From a checkpoint of a small transformer trained on Wikipedia.
Architecture: rotary positions, untied embeddings, normalized queries and keys.
Each number is 128 + 24 x the weight over the matrix's rms, rounded and kept within 0 to 255. Layers, rows and columns count from 0. Numbers have three digits each.

# up: layer 8 MLP up, 1152x384, rms 0.0416, rows 355-534, columns 0-31
# down: layer 8 MLP down (transposed), 1152x384, rms 0.0417, rows 355-534, columns 0-31
up355:149135105133099096188140077145140121158162153093128126130154140113136113171139147099194123153179
down355:096091155147163151106102179123111148111103121138120101137122127136149123092163131155085119108135
up356:150130121144222090089165087132118130150114141090100132120135149150148094159112118135145069096098
down356:103162185095103133124124145152157157105173146179165107156131120114105148151112115157123137190163
up357:128150080144081112162128125122078162145153178170113106148174118125094172163130136150169161093141
down357:116173142126145071122095110132115130096150160141122140090064134135125131101134177092110099123136
up358:141125115151131144147152124148120097167110093122134141082122147075150097141131173118143125156157
down358:105127126115142109114115145126145105147138122138127130150147163155129113097143105143110142160129
up359:117110107144086125124162123154149135153136118112149132141139146129115139108206118137113144120142
down359:120135137174131111130120153134145094106117152124167148096109062157120130082139146112180114151145
up360:109136110140139121126124101125127113143149097102119126148144147168135141127151142113094152143124
down360:140122141135117081158149121101118131143109126133106152078144107175105168155156092129129139148115
up361:156116125154140132068106132114068106097145120109091164159139121134165125116175089086134137105144
down361:124130152104122123135133109171056127100131170148133142180150134135142115108130140126130141141150
up362:090123107144140129152150113131120125136089085102138088133092158164128111116130146134137150128152
down362:128128107132120125125095128120130105090120126135118119135118129137137128121169105093146126109117
up363:145149116106096085123193146117132124111119127157114166103104141093161111128141119095118154098101
down363:116109122172175104146191147168137125098125146107095135138103146131136118096101110107131177106111
up364:172160139133162111124112106159075147158098075101106138124083118150129137139148113143140107138090
down364:114120131119109121125119138101161157133136134108145165136148147100157128134099160154125146119123
up365:129100124169160130121136125112094097121108134098128073114097120078121142171178141113134128075097
down365:131144115097142173117174131156159120104128118140154172116131142161114114133085131128115094127125
up366:106153114161151101120175113156105200128135125159148115072139147123147115148154071119070124130134
down366:128142090143121135102113120147171167163144118067119136159109130134150131133107135108123149167159
up367:136133119109155134079151130133102125162147141107184164122153143105150162135134129084109140148105
down367:115107103147121118146120105123144126114106097135074097135111126163101092135120119128147132103149
up368:135113124160138121170122086162094162128129106143129150138110108095115146126148126181113098125103
down368:159121128109128147097150149097112123107152153110143083159108147133152164121139138130110150104125
up369:155136110133115112138131114094106168127129100133130082144164071134160125123164131136127179095093
down369:077129159125152117118153126136161127109129172148126140118092173151103127145108137083157102158129
up370:115099120124120102122096114174104064159115155185134179176167136094076125130127111175082121138119
down370:145086108110125113151165156127118086159150135125084140113142124131076141144148131101095141104098
up371:106135089108154132106167082114088113182122104143089142102156120131161102156121129173172137120128
down371:158116130170114141163106166119178144051107152108158122146117134132111183124129151121079143152103
up372:148152186128143154152120101120107107150129139129144137107110120141147110150173147154142117129121
down372:120106116127110131103103151135128134098144150157100157160098118183120120121120091134115124138105
up373:138120090171144096091095170163116167150104121160132140124114149110123156095157136123104173110155
down373:084160156131110144118181078138108119133150161158079123095152104108136117139149103137112103157101
up374:136090100174100119146145157146118112104092153124144123164161133083142184126121146147102132117110
down374:138136150106161141149105112130134121177143097186084140122090140156111066126114107122108101124114
up375:136113120128141092104121120081138144124135150138120123077110094100126114113114125129108120146175
down375:098197171106139111072149106065123107118124099132149103091093098148121096087088151147110129127123
up376:161173114103155117134141159135090159106100122124149116121086118129112119105135113167099140125116
down376:104130138137109117133140141110131137137114162175113129128148142119110104136114164122123094131133
up377:165119153113149098139132098152116102145095117146137137161160105134126112186120146126164166135116
down377:152123163097120101164161145137166106100127125134126144161146138115097113129136158115123100132110
up378:108123139157091150155170140189171131126138152092154126112151104134115142168097168111151139110124
down378:117135158119132099094101153106095109140116115168126137180118112133120126139127109153088122172113
up379:186101135153147120095120096093103176105175114141153119135152127131131154113129184155103146096087
down379:104154144098086170105138166154131103167093124137141145170140119133152104151157110114125101148164
up380:122175123137138131156131105117160138101161153113126111133117133140050131145120130124147154158151
down380:132094125105115083068108162154115109146076104119121105120111132090198119110135115130126111107130
up381:121151153143098079134139116162121150181135104137066135151126137110105144101123138080132129159188
down381:107142110118138094096186113177131100138126158144158126145120155177063125136139176183156156174171
up382:135125128129079150121137121140109137124153124118151178161142143149163147144166111155135110131131
down382:098140121142152144135169154120141131125105190111150114148163150139150118170103115083132123128147
up383:112108111132122148110123086098121118146173141119135117118091136107132132131135118116132123134134
down383:168142141127142120134120152159149139108112088122125127119152134152127118134114117145123141112126
up384:138094114169152133097154091126126157142137160163142134101115120150126117159110169167111103164140
down384:114127137107105140149111207135121119125166115127132117120132134109133127102116080084135133080131
up385:127114124136135145119093068127092160096106151109142094122109170171126159087099133127099108114146
down385:123148175143127090130109196159175143183127133147157141148141088136133144072135121137173120124158
up386:123091098105101123103144133095161104154134176118136120097112141117174149138124121146150137101119
down386:120151156115140115112157169151133129135160128130099124128149109147113121110131114159129157106139
up387:130095130126149119146142129159122092121150102159170120116160118077127116150108113126142191159121
down387:073118156099102111104109105167127133126148137092118125125114145153083152159108142120110175170188
up388:139074142162122103120206110162149123143131111143108123130125129098136141100157123115098120105121
down388:119140184099125154110086140121135152151167139131148140084173089135132084146212144145123172132139
up389:098151112097100136106144107136096121103123110106110095130157173120164114111130106094144099152132
down389:142121135151152159142145127132162120144168096173151134104138111101128156130132131145135140105129
up390:093119125093106123117189126138102170177130139099106127108135202107165121103154137181085129126153
down390:138136121136131113206100108143127095098121117143157107102094080160108151115118133110129106163118
up391:130084117144130138106104156125118131128108146089117133118164118102133163165083117132128098120135
down391:133170116098098093115145100123117134134128140133146128142118106156119112095142143099127119116133
up392:137128129134143129125138127125141128104093120135129128133092119127107145084145132156123150148179
down392:124133151129114100137124125115118120164155110121145102096126130107122117188150131113135083093082
up393:148103093129156091131102155121131113118103121069157128159123091096109088158116113130124112132125
down393:082156172111131132128116087155144108125168112184128158114128161205142161124135120138110129134138
up394:119122142123160149148107110131113143134123090099138099141142085149131120144130125143148153112151
down394:107155129142094108111148141102129159102136152160105150101129143107146150117090151118131103131126
up395:127120097094137118124105095089107107102103123150130118130126131115176109128117118140141120091147
down395:136149148128103140140148171147124153125134138098135158113121135144132141132130147115133140139108
up396:166123157101137140160139137104131139115115126113116154128143112095145115102147119111138138128121
down396:097151104129134127066120114143151129122143131129129132151122147128087137142106139108070136116142
up397:145107173095129094119128082112130136153107158157120109071121125121130140105131110145138122111106
down397:112106116135097105125116112130126103129141122105144159175099142151133125140118132129098154122143
up398:135132161089160134122108161139158130150172097098159135128180153098106133089117094101104136053107
down398:136103107148115109145145141121107138098117131143126138118113089142146091176106109156151129205186
up399:133118099122116126164091154117113126169140107175117173111148155150111138145099137147148125118111
down399:126134097112110156138099100144145146103092102095145118184150100140137107106154153122134110132156
up400:129124156128122129121124150169107118139108141150139100155129133122155119103108089168089134121087
down400:165152144111159116127109083096135155097173123142107162149123102144106099142151111086195155146094
up401:114091107116111121123115100144128139153153097109118152141138073139106151113141110113129135157092
down401:139149136150134126135126158100145113138112140110120088135083173114122112130119125149128104117142
up402:145116159127134130120155139139110137104106126150141129167148125133116158173129134128137139111099
down402:091150077124162158114128126065121141129131136137110133094125107151116142107127110142120136169147
up403:107092164129122144100118147123110132178158109135161141132132160102124153120114150090086141114125
down403:138123143119121127141156136085132141134144104134121139124133158119143130101161076125149129129129
up404:174111154137135128143120113140127101130105107117170133098140145121100126127113136113126101100129
down404:098146168122124085149139140103180127146135142132099111139137111158112134113110109151116172165099
up405:122094158130148122148108102114084118096124140127169143158114104133191108127139139117139144127132
down405:165146127116092132104132141156137155154132189136114121146126111111116148145097131105110126127074
up406:118117107174112134152115096140109112131105136120105120151080139141142123113150156163130148091141
down406:114144139116116136128116136146098127138151117175123119110129150124131134145127136099130124147114
up407:127152135077118122141161105109135104109135149135145126115121069160120134123114090203124129163146
down407:163126110148132119136125155160132166121150092115144176135159155103136098150141163082146137060151
up408:137138124128168121139141077161129150126135155118134172162121110152122141125079136147123098164106
down408:120130165141111118137101143111103140125124133139131112140093154097123144124145086101101154123115
up409:136148154155124163137124087115128176122135120110159116152117129101149128129117145158167144102121
down409:121116112086132096115133147115132113128105148126087140110113096122130149133145136089113123161117
up410:110120138125127140160083073138141168141128099161079136138133134118186169126142124158121117141137
down410:125109141125093116136150116121137088129160124111160133129138123116126103137159133140149138113119
up411:151103146125171093176141118138084130134104115134093160129093133131153183174150126118132146068131
down411:125072127160132094099114123124125103149119132076138135152099121106127097121111118170145124139140
up412:149146092149161113166166147099150073154115136166142070129157102064157142117149123092102131088150
down412:186134145096113149096163148133151095098117121130158141140158134155120129120118110157082129173142
up413:176155115144158094147129112134107129110128138124094188149114114146098125164128090136171141081138
down413:093166116131158118112127147145119112127154114162150104105194113085113139111165115114119106139150
up414:137115178143097078169150116145099133131171147109125171099149137102107139126099093102138096150136
down414:147110129122123157153102115088146129149120109145115141152122121150149123130180137129136119099119
up415:142160150177157095117111114127138100133142124098127141118141139084135122136106154149100124119139
down415:136088082070128149126119129123133162148107129142092114159138123157122162129119106110183130112141
up416:160126164132132078120094129113130101153138110114101182162126101144141130121123116128094154118146
down416:129150120115114100137121112185122156144173158155139096144107104118097156124115139109166125137162
up417:154130072143161150114122140110105128153106121108093153100126160101119117166147102142150131042056
down417:079155131113135144116124084127151151148159097121118114153167093094107124163121148132087094170130
up418:092158152101117095128143121095132120112109121106138115158141174178126123142149159106166122151126
down418:151168093135128122153147114116133121118123117107122139142133140158144091134129133152100147133112
up419:153106095090122140113131125154141079112120128135128067177133137093116102174157124160115142102079
down419:132109123142042147124056105116163123134132150156179141141108142094085104132124157184130147167138
up420:153110113148129135138154156160082112109134103112110144112103119114112122134103140153090106098094
down420:111153163135138117121137126100164138156126150143121128140156136133146151122169120123128146128138
up421:163160106122156093133124154126170129127086135120115123153108114106083135118122132152083132113118
down421:107157126117143167139139155122173151111086147136126112119159121125103118123155141211142166111123
up422:132119153066118121080116159123110122052138111154111119147089142134132132123120116120127153116145
down422:114137147141156139152123130127134141157139138110151113142152110097148113123124110141146162114110
up423:129161058089149100207117133129095145124099134170103130133069156161163217151139123153145172146121
down423:161104071154156084131143079116077136194113132130071062155066120092194125119173122202073107112122
up424:119141163145135102116148116125153146118116165112109125128151131080129128102136130137117109137119
down424:160093104116143124125123127100102139111131123165134131106129136092123125185150127128124165149153
up425:107118130085108105114128097158132178106132130097119139142177092092103164095148119111115120129096
down425:129128144177141153143136124143129097177118121144128151134100169143141109137120101132122138115160
up426:116140170141123146103161124132117146101159115122157113113144104142116114118132139130178113128171
down426:121142096076126060156142105143123145133113155163102115154163170158102165117146095131131131137091
up427:125148171119107137120149120146127112176128091147148141115137144130120104107157138157124115102131
down427:171119142119132133127132145117108110094099171117140132127112129164119120125102144145105110142127
up428:116117100142148102136149136195160157093096145142123149132114134124145100152163101143084154153131
down428:149166169143121129119104115101107120152147113137139111118136117145124151120115152124152093145115
up429:140131157139124108154142123145117136121146080149115141126124114165100138136135130097124081115178
down429:086098106126129067158126125148092136113142150134135130139137147131112094137139131107120120137147
up430:078126109134124147139149090145120128144126204147147126152083157131091160131138128112157141109162
down430:155105116137128110143120143098126158133118100140128126084111085103137129168101143129107139142098
up431:172125133152144106153160109164085137176118121167136137169117114096090152094074137133145126139096
down431:115125145059129109136090138116113135097122150081125154106131136152162096162170153151119140130121
up432:114105102126129160124136140091123090177114131136154118146136108130122135138170139142102132114148
down432:115139120116095122181125111119157079126113087144144145170151133152164146113145134145098101123111
up433:159121123109107156091154109154094148133143125097085089126141118141159107080141111103159121098124
down433:134130118111084106108140102118112104111138121148131152150130117124088153089170112133178110141118
up434:117146131158111133119149135139140132071127156128171147121134126114133174139144145167119172105115
down434:119114118087128146128124141124125155147134094142103105164123125138148062178134090090145104117118
up435:129096106113128141144093114157076101169133146115137114116138151160097163170144112135117088123108
down435:074166077125123165147129109129198139119132111121129100117151103158138086082104132106126129152132
up436:168124164120163156143136106126124112147101137142110103099178129164111149138126183117113131099127
down436:094124108166113133126168120110151097129144186146151146152140115136097103101122115126137123141125
up437:153139122094152128129117127131145137118111087146100163158106122092127117149095125143127190111166
down437:145108128081190111111107149128186097157141122175146138144119128109129115098146121142134128129113
up438:141133150128114169179159128151129083128097128151122122132123146129108116114177142133117116143109
down438:081153133135123121120081153121147108126092077124173086070163123083085109170161159085121123124107
up439:126170089144124131147115139134138110147117125164123122132120114100147104114115123139148168127102
down439:073126140135118137129112137141121153114138131112092141146143155150110171128159153127111108188164
up440:153151119135115164119165116143157127152125158113145136141102151149122095125112106140152112083096
down440:113125153106153095162080133108101125097152126120122085140137115100124155067152147114118162141119
up441:116182136144134131123145120137105088116121113118124178119183117132104126168106142167114110117086
down441:128127090094172112114137122126131158115122144137131111118107138151126114109134083117159096127123
up442:146141127105115158104095075122097100129180105135103143102138092138125108162173119105124108090090
down442:138121095132173103117145158124136128114098149104157123112113154127118141103109100155131135151132
up443:150100134120129129112136161084127170099187125119147150097177170167139116175051129121063139090099
down443:148108130137118127092164096111103127155163123135130121105117121112130155160144148157141109143115
up444:142124157124117110109150105174128161161143117134141125134149143124113117118141101149147062151069
down444:116104052229151130164126112124091109090166184139147100113107126125101105158142088114147199113138
up445:125097105128126101114164138113114098093129130103198112128065096168136147098150103122146086142150
down445:132147153160126125138125125134151126172124127138080114138189136095114125149114133138075128108113
up446:106125119109143120125147099156134124135154090085129060111140095135129122174126145119109125158102
down446:144146117127095127137116116130123137125108163126121196179103144119107136118166110141139087124141
up447:121128129122162119122139137132120161132154102123145093147163095103152165153156103126184146112148
down447:133130088151104091163120145129115103091103124134130144116122142122084099123078140096096093127098
up448:116135101108146113138122101130146133123160093120135145109097136112123144117106163144126090103088
down448:124112129106086135123122159124090174122102106121173114165147073169061150104123118085150125110132
up449:122143124107142125099105118141095115139147143136132105129117143131151097134175094157109099118138
down449:120123124151152126119163118168120138158143161129139114101106126109137094138116153104091106122112
up450:173185126161131141119094127111116146104146096071081139136149127126116117127155132151155138121118
down450:103115147099166099140145160118194115106098133160162119119129106138141144135089132111127123111131
up451:105141153174135093116152158146118120119112134093120116130127138175148114130058128142161134105099
down451:152119125104118182119110130116136157113129111117138144138145124114110132148169144109105127120146
up452:126132101136109101108137147135129143135116113082134154167113117097111150140142122138152143105098
down452:130150147103085135133137076123148113127147163126121103142154138161143115121130136122126157120120
up453:083154093153126135120070148132120150103129113121137133181175152154112140105119124125136114115149
down453:122172128127135140130101128109148164147130160147141100130183167150132093172078144125087142134152
up454:111114129132163152139173116101144118068109138134160113093145139137128120153096105108134081135126
down454:150139093107095157126095120146116126147119097147121124136124134096110143156158101127146130153123
up455:161102092175106146174122106128153119107164148129240085211108069101171149194113110121090154096078
down455:065152111142097110130130098104118107112115136154103108168146085107118159129117139134091172117100
up456:150164146117104126136121143138116122111111131115149158134147174131113109121121134119135129152079
down456:121161099129131126134130132096157130137154140114104113127100084132130172153147106102118143118139
up457:150127087128173160169151159134130095124129130059137161166133164153094114096123076162087146096131
down457:113127176137116131100136084117121175120127139182109137131149103105129124130091165138128093132114
up458:146115133159110090140125114115169193125129154154106141173133135084144150100147204118171172127098
down458:113130082147108152115126101068096104114133116131170145112111144153155145123116119106106095157119
up459:115118121130131124112121130111134130129167154105150130172132117128122127139145140164153152116140
down459:110166146158134104145137125154148104149147155096128148094123123129142133108081084140100112130130
up460:152137073087096108135097094068099139172141165182116120121102109159123136162139166139090135093137
down460:120102167151158128116145109166149141101140118131153140124170150125156137141161084123142098123145
up461:140109135120121098150102144112161151148090126118147113129162129113117181137137112142122154094134
down461:175143158098119145096124127174104130122133174147122166130093129121133131132137172111119177138135
up462:133102100138117090107129119181109127140120139093154093120129148170179172109155136161151113156095
down462:105181088130146120086167151120112139101091176178135106113204104082106128120097168130117124091101
up463:115097127125129146143112098121103113113168065127149094139106172169121196152139167175109084132137
down463:154126101138125120099130157121129150097101140103137178108133117148148101136129114158139169121110
up464:113140100145147135100097154109162117110107174100102159187090150061102176146096173151121162083136
down464:141108160141121128116152117123129144135158098153150135106137118164126104093154088137178072156105
up465:125137171097151113117114141139137139135092113115115074122082149107167096146116157194108116122127
down465:132133099144124139149124101134094097097175138129125155120147116112130124125139127119151150157139
up466:126107132132111118123157112133160145139112138113120110115122124062113112123121153138146113116109
down466:123126113120138146135074117136116102139116136131110156145130126105138123136135124111147105134133
up467:111131126090121138114161149099140089154122112134125115134156122173100136107144123115161110131093
down467:159143122153118135126115129161121142148146159087117136126123144117131113146109099155139115109135
up468:123098112125128106158121145142112109149104093139206134155137139051131131101114141174133085153107
down468:135136109094129127145097105155144133101138137111110169117128140133117103152173124147184167090148
up469:141146118147178178121144122168139125134117153147139133146114081141136146126159145115141121120092
down469:114126134131081100105112102099129156125134108135135159138153149137127088147128136123107118109130
up470:094143136165150161178136132127119164135154118127170123116123147163084129142122153089126120141112
down470:124132133140097139084131136149138129095130140104124128106118106146160118128139131165137158113123
up471:122109131116139152156139113166115115123112100140117133128122174110139158092123115149137156139109
down471:134142124136110122119132135121116145161129164117130118144123073169082116143142125116134131123150
up472:166138157149138119117111140133134192156102154160151118117161123104123122124178096133105167117107
down472:100112155118122140141180113144131089129153115122080168099118119159116099092116106118166145131132
up473:114141140144100070125103068124100103127100111133102148161124120171159110127175143116119148157166
down473:071108099147162145155119100105126151084101122134147139110126151157105102120076094107150104125133
up474:136093129126130132127115120109118148072130137096138110116195101104123116113116121094144105124112
down474:119133118129119156165151176133152100167125152136148144122083138160103161136156103151105146154107
up475:161094117113087118126143109128117132116166123185150136159156142119130102139130136117113125105086
down475:175150140127158112143117140128132082144131146101111130120105161128126093128148129154092144106129
up476:120157081168095132119181125104099134112132133086137113166140103170145137146143123131154137124114
down476:120145130117112119146120111139140137114146139124097129115117150122097085116138115176128134165129
up477:138147140124135129104098134151110116148177121119122158136100165145116167124153133131124167127134
down477:067114127176093141146120146130085104121144097125156152135140118088118083133183163088143078127108
up478:144156130151140112139163145115136121147129097144148101143163123123101123157177117137116099117123
down478:157131149150140116134094138138128152126093129134158114176136117147121151114115159122155110130103
up479:139127118170144164106168118186092208171156119134136146132118131156111173137093150139107109132068
down479:128143141120105101122122143115110147121102126123137111153166125135102119129101128186113118135134
up480:129121143141107142137161149162126107147104159177118084109158128141143144154172137108130158122125
down480:103147109114147101083119130123125096110126134126101119095142119131107096120120147136102092137125
up481:171111122118170136133112113132081135120140110141128149168120115129116151137170127157131083137125
down481:106137130166086083111120134144138149129117154138133103115115134153129131115085134135140128100135
up482:121098166107155119139113147149117136090084100125135126132122111116145123105127116164145115123137
down482:174155119118136095149113128125127161142125131121149116136124158142131146093074184137130134148150
up483:137079139107124129129134101164075092131117088121128141150133133138094155160127155127128131123078
down483:141162089147112132135129156119167137124128190120106104145121095120131115126153148111119155087152
up484:140135148120147114090132135107135122108188111109122153083141139143143137098122136083124101090153
down484:130102145136116102167116124149145101114158142092120124145123135159088153099148113127145128180168
up485:143113115164131123159135125130169146115139130157157130096107120151143126138109109102131133130127
down485:146144142101143118118109126121073123138118099104117112173172125123114117121153133151137127104112
up486:126111088109086137142145143141128123109136154100126153113156125107132092146112134102073091134118
down486:108166177131172088112088128124092117148130122144154121143118143144152174116106095163171124117143
up487:126054132101185160156115142098121158093144138131066112107087167150149151158114152140136151106103
down487:127101101124169121155113120084114148157169094105143178094126073092113115104143112207101115138146
up488:130129129102117123122111138119140136138140129116153124121100127127114119133148131135132137125131
down488:102139130125129139142188099123155107081133116121100124149153133137145126131109121110115135144130
up489:148139154077104094122160115104123126133138096109125173132129079143147108155115145131107125111143
down489:125125138136134124118150102124109131102137116099122101101100139140114098124148128145158117135130
up490:111147133159119093106126133114130117138133148141155089153127101108115129076159127114116144123121
down490:115129115107156180137118082158107134130137117143108148153113138135138144186115085150145108160115
up491:122126106119098097151146123138137134083138116103113165095168094152143162138139145150106123155097
down491:130171111168174105127142117124155160110093139112125089114117150121163112145164106112084112119150
up492:172128160133096110136107127121122148175162084146129132130121113142104159139175123149124131098142
down492:104140047145108130059153156110077111114128146110120107117135113108165095115128112106169148157139
up493:132120122144152109164187134136105087109126157097140118140114100162120170145113096112096108128103
down493:133141126115129114122093091138156124142139166155141139145148146092137116106138143158141142135115
up494:111126112155137098121121133102149115136128150071140144125144166124138129128134103102103140132134
down494:141140138127130151146134135103116135111131117128137134125132097135114143118142141182167100104136
up495:081141159163140120117116155122127132076141123110110106107123115175149144111152101113126110173128
down495:162121084065124148119150111143141130169127148130162152138116141098121122152130147135146157122110
up496:170134122171134101167075090152098105128129150087106156062124124121158159110126153136135125057125
down496:132137147103142092125151150132145155095185144138116145125131133123137092087115115114151132129159
up497:145110092115145153107114137137108119149135112150098141100097149137159127119152147161143177142102
down497:123158137111141075138134126116147138124153145126157135128166115146132148123119087107109101136168
up498:114104106108105154092123112192113115140122118124140138109115128142115126154155134133137108116084
down498:134135125121157126136139168083133148140090111108145075136127116104123138128114132150101132154141
up499:123152138154148123136099113119094117160099148141123127112135154121172070111124114148142056125132
down499:123133100132165105111121151061131124144145165106134111135128148110147164161136132111139121125090
up500:064156118133097146112167134111111130113136134144099175163133129140133163130103149135115065112129
down500:142133096136164128128128149127124139160115151150160109098140125126118127160143091134114113157136
up501:094126171057162118120144125117093139097138146156138112141112082141136148123155138089164133099135
down501:133124105162116119151148127105145133135095123121165152141142162096139118130110119174114135121157
up502:113107128116141136101099144126101148148129126121124090167156102151134138149135138124141144143128
down502:118143137147140122115147088149141155090174139156116127138178116170129143165182152088117123140141
up503:139107155125174156094096116154138135100131093169069138133153125131153151162119119157128124133131
down503:133135078136106094170142117094120137138107129112145098125108110149114096119142129122102096129104
up504:110105065081141115162128099134147132167152103108148140144182085149101105143144098134121150136111
down504:152139160179099141111148163135089155098108140126110120096103140120158127111137151091122107129171
up505:145077106101125105082185066116125193104143135106142148101117149161122162125129154124106119140103
down505:073174148174124147136110160140125101138132143172119056192121146110113107130128105128130102146170
up506:139073128123127129142115106135111100130137152143120130139109100147103156165119124128139143116088
down506:155131125131158083110137145141108152087135089105122127123152099128098098116115116152123115126120
up507:165134126128139120121143167188125111145161156168121141145140114128116150118169160168071132183131
down507:105100107165167141173104057135126134139141163142122120101127108144161148165124104082134097139112
up508:108117076112137095092136111145172120100131131126118128083144106119099097161099139119134183127106
down508:145143115129119137123098119099150126171119115152119140157083120161140176123129134121163097125130
up509:135149129137138135140138187144132121123158103131145135099103091103092125130117117147146129166125
down509:140127126125118117136115089113117138110150157149115133152150150134134118103138113102108147144135
up510:085109136150084122151086088150117188166105150074107109117132110124144120136068176146108101117162
down510:143138101129173145132137153124127063108173111127141138141100117112125152093178092138134137132107
up511:158141091128088120160139133132144131104146082134143116165143163097086138134169105099118095146062
down511:094088162117118122113148091101125140127106167134111116126143109155149148137090128144144177108152
up512:110099130196154125129126127114120111132122157110138152173137137138132146138128112169116095140107
down512:146148136122108121122104140105137144118126106134131122134120079122092121128133136100136152137144
up513:185128091133143135164159106172110133153122184120146102164176111051145149171162103083158179132101
down513:111106128092085160136100160106153079065051087128142180117151173144102093128107136151131099140136
up514:147151102116135104122122166112120152131120148153126135099130122127109123152099085133096161127158
down514:100157101135112134141131123099126138141118104096103119128106110121121090126139154166154179159146
up515:112121114128139104118180112138091138173120135108092093113144091100108133165115138147104155120103
down515:149143151151123108156163107143125078099116111124189142095103124144138151138145135144109085128127
up516:138090208127107176103122145150072168113178143117095122102140135157133124107110144142151134173132
down516:158109155148113113091089099131103089180097116128126077159136146150102110079129100104133156156113
up517:155147153137180118108127137122083092133122123139098131126131170160151143136101115099143146131095
down517:135134141143077209095114181085109110143100097149138110146118114143154145070137151132130112141134
up518:163115161111136098143101147159101104121131154114143132170124146111109110121151150108131128083100
down518:152168099145093143153130167148147121103121099107144122116144145132164156096134119127123137131121
up519:125137124167169101112111179173144123136131106110132099154131105097144121081101083152091097117135
down519:107150102129124138109133093097152143126137171139097167101130135123089101161131165143137114098133
up520:168088125133168136102121109113119118122150167156111141107125128158093117132141122165109167145131
down520:095126149124111109128106145146129112126113081129137110124144173143156116125128123136164118127120
up521:102119133109092119148153095106090138115108145116092138138111114168118157111160156123161096148125
down521:117136112140125148094072094137133153160139142147169116107142100107175123141091150120098152153136
up522:095127154120106105155085098136120150159110153134117170155223111126115139153145119152176186140149
down522:126104145108138130135133158125163107113110091151127101128189151195143159108122102161163140160129
up523:152147122113105090138143101125128175135148097143109139116148157141117120123126100192118141114096
down523:181171115111153150121124133154116139102085136082118164131122160108126166109157113067080127153164
up524:136117127122180136064103133139126145134136139138128118162122159148072119129129104099165138166095
down524:107146107135091093143133111093148078148107145126157111112108097121170121136137155124121129092150
up525:133171119122138103093092108166121152170122130099118108119141108135090123139137166129079174118126
down525:102151081161127129095138142131167166162150132107127117117159146129149116111140122156148118162121
up526:096113087112113113080097090168081124116142131127112118130135149137174083126105130146146176155096
down526:127158135144152101161134127096143115136105169134100143108112093140136173112148160124141088119167
up527:139137102084090120162148137101127133162114119135151176118131166128110092124093173133116117154148
down527:111124144142172124096115123134148134130124128135103106106105119113137179146163122129130152110144
up528:158101091129110131151089121148138100091131163162119104134112119121176148121149119112135109122109
down528:096141123099092146108100164143127148109165098106124136118164127178079133171099082140109118143170
up529:118134131141143103096131124134129131145153142105111116119107135122119132134098130142152101151170
down529:145123141134111171148148124140146174131081126140115164117109121147126135142120138125123151122107
up530:182142106119169141125136102107115193087153083153110169164108099099148123122144104150100123109118
down530:125123078088171115104076085094153171059101120154084168146135089215140144129135138172131133197128
up531:156098135127119148107118131126148126131103112168111101131132081157170074076156133101088145124129
down531:137106111127128140146131157079137141083146136150149087080089132138129158126130134122112131097112
up532:183137156106174146150125141096162144107089148103162143087087134154136127127143142127148091113154
down532:130123119124092145125110127150142116139123167113120089110105191094105121136159112082129152136179
up533:088137158087086127112139117129117090071159099150172149152158164179103135112134124103126139170159
down533:173129106124158132144117116131137147163128156086079066097093105077132110161102137152129112066086
up534:091150095118140127138137120114144119125140112127104127166139129106109138125139110089154132150122
down534:123116092123170175085115171099113114171130135116088139112150129110108119133125116120122132194100